config.toml
num_hidden_layers = 11
num_attention_heads = 2
hidden_act = "swiglu"
init_std_qkv = 0.0445
init_std_o = 0.0
weight_decay = 0.056
schedule = "wsd"
decay_shape = "linear"
Each number is 500 + 40 x the weight over its row's rms, rounded and kept within 0 to 999. Layers, rows and columns count from 0. Numbers have three digits each. The size before them is the row's rms in percent of the matrix's.

# layer 6 MLP down (transposed), 448x160, rms 0.25, rows 123-136, columns 0-159
103:445522429497469510540496460526495484498442580471489527473485491500466502479502443540449461425510419527469436531535419521567543527500455447506464523504527456486471460508536554513568481539556417559488510476520498496526478536438542492482509505504410559486441497487530542536427544510454576535520550486558511539545399479540537506499490493445499515500475473494381458553508430471529513563552508481492489543457485444564537433458503502511488568470580474502466483540496515429530482504496495
094:442476553518504466509429595467517443461449465466480501549523465508526489442464560473496476517526417545545494498460430506405583538570520506537534475504479557534512506508417514575503505519536448522494452585517493442525479465526560454521440497487478492511496488467556582502519509525491468541447499479499507457515543396504468542449544475476555451444493473533532455463414482539568548490497507533470540455514550545441468484529491520512515458508497466515502469487584421526538480525471550
096:413424456484478508545458506431446531518471458466536395498489466465465497480504450541574483558496469534479538538503454479551462486497543506514419464418573527522489489435607493503586514472560522502495457484483463544448469486503465491508539508539508491502523472522494455422468476458586456469504497533458517464543502529466528500482442451521532512538440527491462602452541442515495465487576472436506464474418459539487466544447456457482503485470543526576522517505470493510525503468457463
112:481525450465562499464504482439475470501450515500478455496434443499524495519508518546491527504522476457468442528499493506479462524524483486443518506426504459502477524447494582465529461502540528450486447459551545504604463504541495426485446500555484546511479522506485495542529485557543476463582478536469518459402427465557592457570505518448481543564587505401500494472530479416459479551461503503485523582505546433531506574473493491474511530486523523596540490499481448480453506460549500
099:534549411555602501499479467496522516460484595512498468428450490485456477544436502500464468521526475552451552508569530500575534490533472509531445530532551456497523480452461556513497511507546519518456459548543541482549513530567496472499477401542519551499483478553470488525515479486468581542572477482500503460480496502454516471439512520538487485467548510527481440584495465455514440519494540514494493564463514529456480422558527448575458557516486541519464456474503531519487489611512592
097:509512471494553486493479508544519541484513519514541467464436421515498508488573440529447508486536468459450440478479524483602574430553551546469519523433478473464467485513535547508565538527491534477543546450495486552489489499446476562495569457481426551480532490498507501520412517496499483562543560519494538501474549547408505445489490561476537529426467443527469582490577507525478499506509506417459533496552552484581466513435507513516546516529521526525502579532524536469504402517516531
094:585508532478455496507544507509504484525460474523457479506499499517626589534530529487477482461544536545517500567484517585436521515515495564560508422452481471434542538488443506515501555466524475610445499560482535555459491551466441464525491512492518495517489497494538526500489500482533536464529585463521556515505471516531483500505513536456501518475430466545489502536490541524495451571507590517578520489430501451479454476570400498558462499463463493482445450575521520488420545537499487
098:542488586507478416495524548557522511496432526568472481552518507552448468484496502544515429551498482556514416473469526497488536503457520517454495476509568517473544495499473508445512498550444514527469485485505464561534410543469523469550562565526426510475531527414536489485466493466547525509437529524496485450473524488491497500440488528489511421579445513483463573517440523493519533529453474378565511524520561475383446542451529486541508479447473475534517499497485480506423531476532499
095:453531422479509497532459545522518518541503565448403514458477504534574523456517501542471526529469454498467485494505494551425548503478511501494478472556465552494520458537512453596538424524451468537507558473568391455541492565540516509479491478491505488490448465433501541494455545482575477553502486488470514519472486496471438528445565532530467460482528541536520465528496478513535439556520529513533471476575514502496557556400533448457519474498460585525547482480441555487545545508450572
101:549517444523493542501431480551522492509484500547568533468456539462504539519399467516535524536579558535490496473457531512485506486479576507499501468504474515473526483500545588563525482519470462537580511534471558501545486485541474452446509516495456394470492492489558534549493612572574486516459529466403466532525516512526483535506545528430440479536521468544528469457507457513550527563543464507541549479492542496466450473537495502482549499509497436585494534467476521563478506591456450
087:438551527509513519478485415440490513513524494498401520518483486548550558471517435508570504507440513542475598493505459443479470491506496523534511450485518486529464600448464500488522437517576528477496428478509494443536600461409494538510532435461480463518442510506569491398549435527476480497431469548488483512469493546493466531496507547482484477556489411544564451504501525464539480471504502552461521475470512472476509493527470522596454501518471474460473544584485436481520467485479507
113:497572498494448439482484473522561507562545518565573506417450509535501588502517463513551505555453445481525431551552599538607468464494513504475479536516470468531506518529514571533442541493506471508572559523478471602433527505484467501442521524541491447500438548428465543494518518464516451481521568470518484503520457481501547422490554508477527492498508475470441503492515488434475496536529577436477511575507546518535548482469501519470449504492525497513516459562556514538430533492480531
104:535535519539518470477496481523528475467468573501564519457478502529518474529455559450524549455614516499521494504502469491510526476448476552496544489502481449588522557491430488509441563545524519520512484531535507545486480549563475509411524562525507457496538496503510547573492516517449542542460538478529541469537506481499548498537530499485510524434444436424555494438495576611525535542478474491395530467504472456508486479563458512527432542512459499464494406450456480506591452460511497
106:528494517528506497478397555578520464505533479432549482570510457523509512481463527512559493553536482461484477548553471526533501476599518433448480554534457471521428532546513577544507545527478486522506460463558507522474484577488523438464556493436482486533455450467499566557511455491562472549527525518504530515453474417557572540492472562513461532555562484509490490525543519543448453488503512438495511473470480473533468493606578457517543502456408435484527504486538511492473453508502515
# layer 6 MLP gate, 448x160, rms 0.269, rows 124-137, columns 0-159
099:524464502483517499505507459489510587609554444527530488458468532597519452532537447461527510495424518443478472513548474535502476505490427414503503472449503523567500462544502484395508479521461546550498506447563504582544519474523475510523478488537474541511521496513440434539545574457464520460494561463458501455506491471467540501506402605465474497425497546548555480489513533529490510491516523496517513544490477413477478412453554519534476565511505451507475493471445510516496506565457492
096:485506516493470447564508484501530500505429437463449482593490459456515537509531482507497431525429593560523582589506450497464519493564529549513514430518470442474533485544452507528457417430462461480425516469503502518522560399462519542508527458579478524465454533516450437472537459411502524548493522471502505486488502540492506516460446507444516535573491452511511546518495520479498472543504492536518453544534510531471472554529499471546513502537552477473531521440519521604522535445546532
114:533516459515556524441507415553473547481487464481493487468504566446531495528529540550504464550519498503480486433481526509450466529530527544550437454601559517398503518549481503583495545572451442448471506522476490542437505459438483546470537464492492536519515470516523500517526477559601519480510458445445559517559484490516513612495379513560502483493483530506437513541525468508505475430492495439489588479509570529433515459511509526500485443470493530537458501532478500492488475479467500
119:443592423519533499520472490527549485493479540519534518487497491494432532526495463453467459483447540435506458567523438408411522550484527546558467521485525534453519495454547468520574414461487547507528506523507506465473502483575506448492452527496529473471507477566447538444479456512439558516485414433544526475520501462562554521510537493501536490526446499465544525521465533436486501566537586488488526502456573510462542472486504460489510415532467557546516435514466527489493574474472568
106:510549435476479493494532496468432462499496534535504527507513486551542485476487529470506480528514452602457469445529476523441480463540491568518552500492487509491456456483446539487557440515443401492440517513494481498462494441467493496508460521564501518530512441521549544500528531458545466539466541498513476434447487510512505473497498470546466517499575498535456528533495544497491416481365426546437422480503534510460527471514556557398479542614502515538461531517533493457529415530447522
093:513547566550501452500500512448496493450495530516498523502500521450554442566457558500425498464475461475529500422499449408523473549452516437456516477542455460527511527488520561487550502507518548424510505461501468532481500430576580503472516539571447460544558465553525441453504464448505475444500548509523554459507475512445563536532485446483428417527510486513565513470467502508522509487508489481491523511523557490499457456539552439408562539474551512527536483556566576479523507561455533
108:540527493481497496492473546478544405466542453516460510497468491492566512545487531471502516527550536480476487508500472454517472525507467545546495519549584583495552501465435549566488546481458490514402604528452508500480501443569535534522500466530495473526494542438451524511531517492531494488444478467507514463485509502522450511504496460529460481563499480474555525501500410543619531449409471551505493504525520545395477473491513453585516494592526475485523544426499579505517448458539544
095:482513540566473570532481516554526561441494447480490518515443450541495487492445495537537523485428491448558455547513503448496514473478506520467433575495532490585496504609487583524442498542490536498514507510491536470468482458524453554542435450479485451501497566484525525584494521522494557544415477509470551551554532493533499559507477514480531451583516528564443520490489441511505536546526576491486522525527575442458511506515501466516444481503573455464554488460451522548479543540413526
108:489482582520503454539488539494452470478511516563529594448480479503444441511487465466505489514438458478562447543557484482500425550578533496544470454472550528518518521571480558439449446444525494469467464546457512532501467470439546540539483441510476453451523477458533505509493492450450491514483541560582537506417437519492517459563568512541577481497467424510472518541481513455486484494541499482500507580522490552511515517534503526498402447412478528506520408452501489488477454502517459
089:573487574514449425452609518437516483502486485512536457490452516466483582470529565556598509504456477531503541490532549504479449529466584498478474488536527572459542497487503534484532498477477384497533486473453516450565452559484509482498495541463495478488556498453495429540454514518503508459519459471507488568516500468515540413500475542508528544529594497528516447509458524519452515536456473437550445415452437530517519514507466499491442496449557490473482565504558475539511528494458534
090:514456511454537489518480464489481552499471523552462421466570477480464465543556480519467460493534536474437545476532398428553475527483476486520504434498517494543514521465540537450500546450544477481534526506485516453522521559582512484442493494551478514417546512468599487513511563531423474552541461511490506414469457544488408516476467428515497491450532442522567539520601468485515526472451450569486495453462430505468477545497533448515531471486444538456505532530439487463518462527544486
109:464484515491483542499494483518488525562580558509451496460457437438548503452499465573493465459484551462573457512546534472447508526496502534523442473572450494452498478477474484528492441479533480490469505527540559505535510544490492508528480458559449543523499548535477418469564521508530422497475427449452524493474543525506435522476538488479529436536449511619445525483526475443424542479512543448515520553532548505473488605514470491487475507413604532489530542492542526509415504464491520
105:453539396471461551445479544449459490556527487513533529458473557503457573492509499471442538446386476460422471497463519408483480522483512489503496455543512519464502527460539486567528514500503485537465510492504421512461499450582555523523446579497487473570489515507499493513490475482453464485475485482383442551551492563438494457545482483551456473490507516480505495471531505479498517504466518433496481472458543539485504407451508465378465461474492524492601483467467498472480540486484533
093:479484508572509521463470549451507547520533530538485491440512507456442496484538480525513492388453437486559444512548527525552477530573509481448513515533533554515454495465526463470504588511496486560455514422500558400515495492467536495522527462444478505509538584496549468477518484511451560506588519531537552531468534534453569444494497511503463489533475569481496449507561463511522468489527515533478539413493500507482492496470588494546440542496396557495565483477560490471519552466569535
# layer 6 MLP up, 448x160, rms 0.271, rows 124-136, columns 0-159
099:475481443543467591465450487497507513441514458444438508519519477408436485492544455471508480475531528491435485520413460456516464474502507560527449438485521551446485490460576523494531499500475513520528454580468480577488468494417500483454461438534553553507446526519507500501432460472448532486513461516485491498560493429455426420473510454541540470523504557502497506405557476454524459569529533514500510496552502607488486463477487516528515561500530497460529519442490556512441488437539465
091:491450531487550428464492477490598522505570513517507481483457440461519489539446616521531497488492495512470503528507524502490462500597467490447448482475531507487595549513578530485455412463484492580434487507544564385529530479526460471567463501444473536472439467454484467511557439486513565472480517455526476530490429506413462548516535513449533449524444492510501515520508531496529535501504470525459449490522524487528505484515518502497519519563502557484506522421505574520595512452521524
117:503465505498509474482481567476567461520493527539568562523473384470572451487497505479467492461492495439543391545509479530585550522481479578511464560450465444470500515534486517463495460462558514519450419475479615535501439492594541478520458479502538516483526502512484499510515541509554555448485488521537497525447457474522563498490471523511559526540457539431547512502463515536531531474451479458468457543470471491530471513474567503471556479493477475535521513503496487366491411506499507
101:456549475557485455535455420460531502481477474476545471536497544533486565459483434473553447507571587469476515569462463466470481418467517497491488493469536508526506527493449485534548455457494497543508509520419497496596516509534507470555502500457427547573533513474524476564501522502513472499453504476451475456541558489491525526440394485528582451526583453479485469457453484519448460571459426546456478506464464467459466492493523521508516447560497491425470422515533504529513545480514566
100:557546471453495497519455451475591498529492539498500506459450536508484500487463483490490539470490454510464548470469467513575528547422504468512442414519464496423550466475504536484514570616512517509514439486447384475515512550482503459523478529490406457500485509535459438527449458459442464531446445473441454546470575449524497442460458474489546443481480512526477454522457485476462503477414453506529477448525469489545486427580510511450468560454476492502517575516520482528472508516506525
094:470442532475502477507580565498414583483504513525533426524516526510494409500566514536496455476487520460502511512506526419536483511479492490528516454521488518458509452490532535503536596469493493506491518508567492524445415483489488490594528490527474486503563486502490448529542511558492469434535594497544578520408454484518567471497458428554507469398464420499580537475504491441505541487470498519470483536485443544516422533489525455506514565499547544549482535512496486503473422473512518
103:490492482524514570506491511531442549543471517476494521477493512489515551509468459454480521417470449465450526503467505633452534516589524460557494530447490458505496529439497552597471497514509549531531497507467489489517522594508520514490484540505462550506429475435458474577504538472435524538491499512528588498543464467495497517504524468497496457473391473549424411414523485506488559514463490526480431504511495501536449449482474533468537433560518474510477406568504532484486546473523455
092:452484516541549505478503496516491473511472445493541460466580532463499520507433505540489491515518526510492454614487557518503494517557452496462495507504460560489550499399442453529533485576478476590464522503491498475486482523572521490465540500513514490510444492515507495446520519513491520500539520534525467484476540481501575413534528558541438511539496457515588442515519513537501492488439477618534468517534523623551483441415441487533526521484573562461559507476569515529451465503435506
104:555507562547478488420452421515485552496506501408510473504497487491568521505479500499522444549541519522471461504442555482517518533469526564564520587519533476521454530467529479528447465460485566478522537505514479464528450515485555557489498477578478560519594482504502525536475531508448458478456428443435534439441429580468482434462476534496466507439481487433460549498538430494533542443460583502475484480509480480530465565572454483481530520464496507559507477434471446526488501544538523
085:516577442478492525506546508516517497505461544453456497499540501499543505522499536505444536459492456516582525503503559514509550436550483450433507477448544480533478490508415515491512533558575558522538461473461495500464490460510479623529445506512399596489491484488566520467451451539403517505505613522444516531481514567546450544505461527501508472449549528539451500441483484477533436529471511595535450485472551483433550455484531516500559469509511505513455499557516538497528534502498522
103:414537460554439446477467514543567491504488523486450425498455502477464523486464455582585483561487518503502474565495492470484535548509527532504494499426451492530495513540476525536471479465523479495508562487461517483438533455528507472487480521559468506595506479493503501571564386444469525487454559457513495512507462487500553443515528514475507396487531577524489425494482553465476548481553514534477523424518471538460532510498523499471491489585488538500500518605489525537459540591446557
110:580612532479523490537520452568477508431542551482454532449464480543575516564474518497481491503484492466553522505489499432488494523494477495540463460538505502501472498482482495573472484490515462525486552477485511506503500565500556485423476572556513453542495505488586466426521507602493427488514511470545608572501502447428532451520463538548527544483511456483464544422510486521550504538425507482533560451466532554455451471505482535530521478447520475486400517488465462540519451512541475
104:537522535483497454510493590531521584408466549529457488417501464489434534490547512496479473560516517495537519504544540521598519465547429541476528524498419566548465422472487574506553473478496530470477550517554485450507457550497492469459535484502505571473511514522512505498456497535536457566435535543417532426562457522508504519516418423499531566523513514506440499506496435550489479551474487503472518515498482532530541537518554527485535533397437466435468528544505512494476508550476494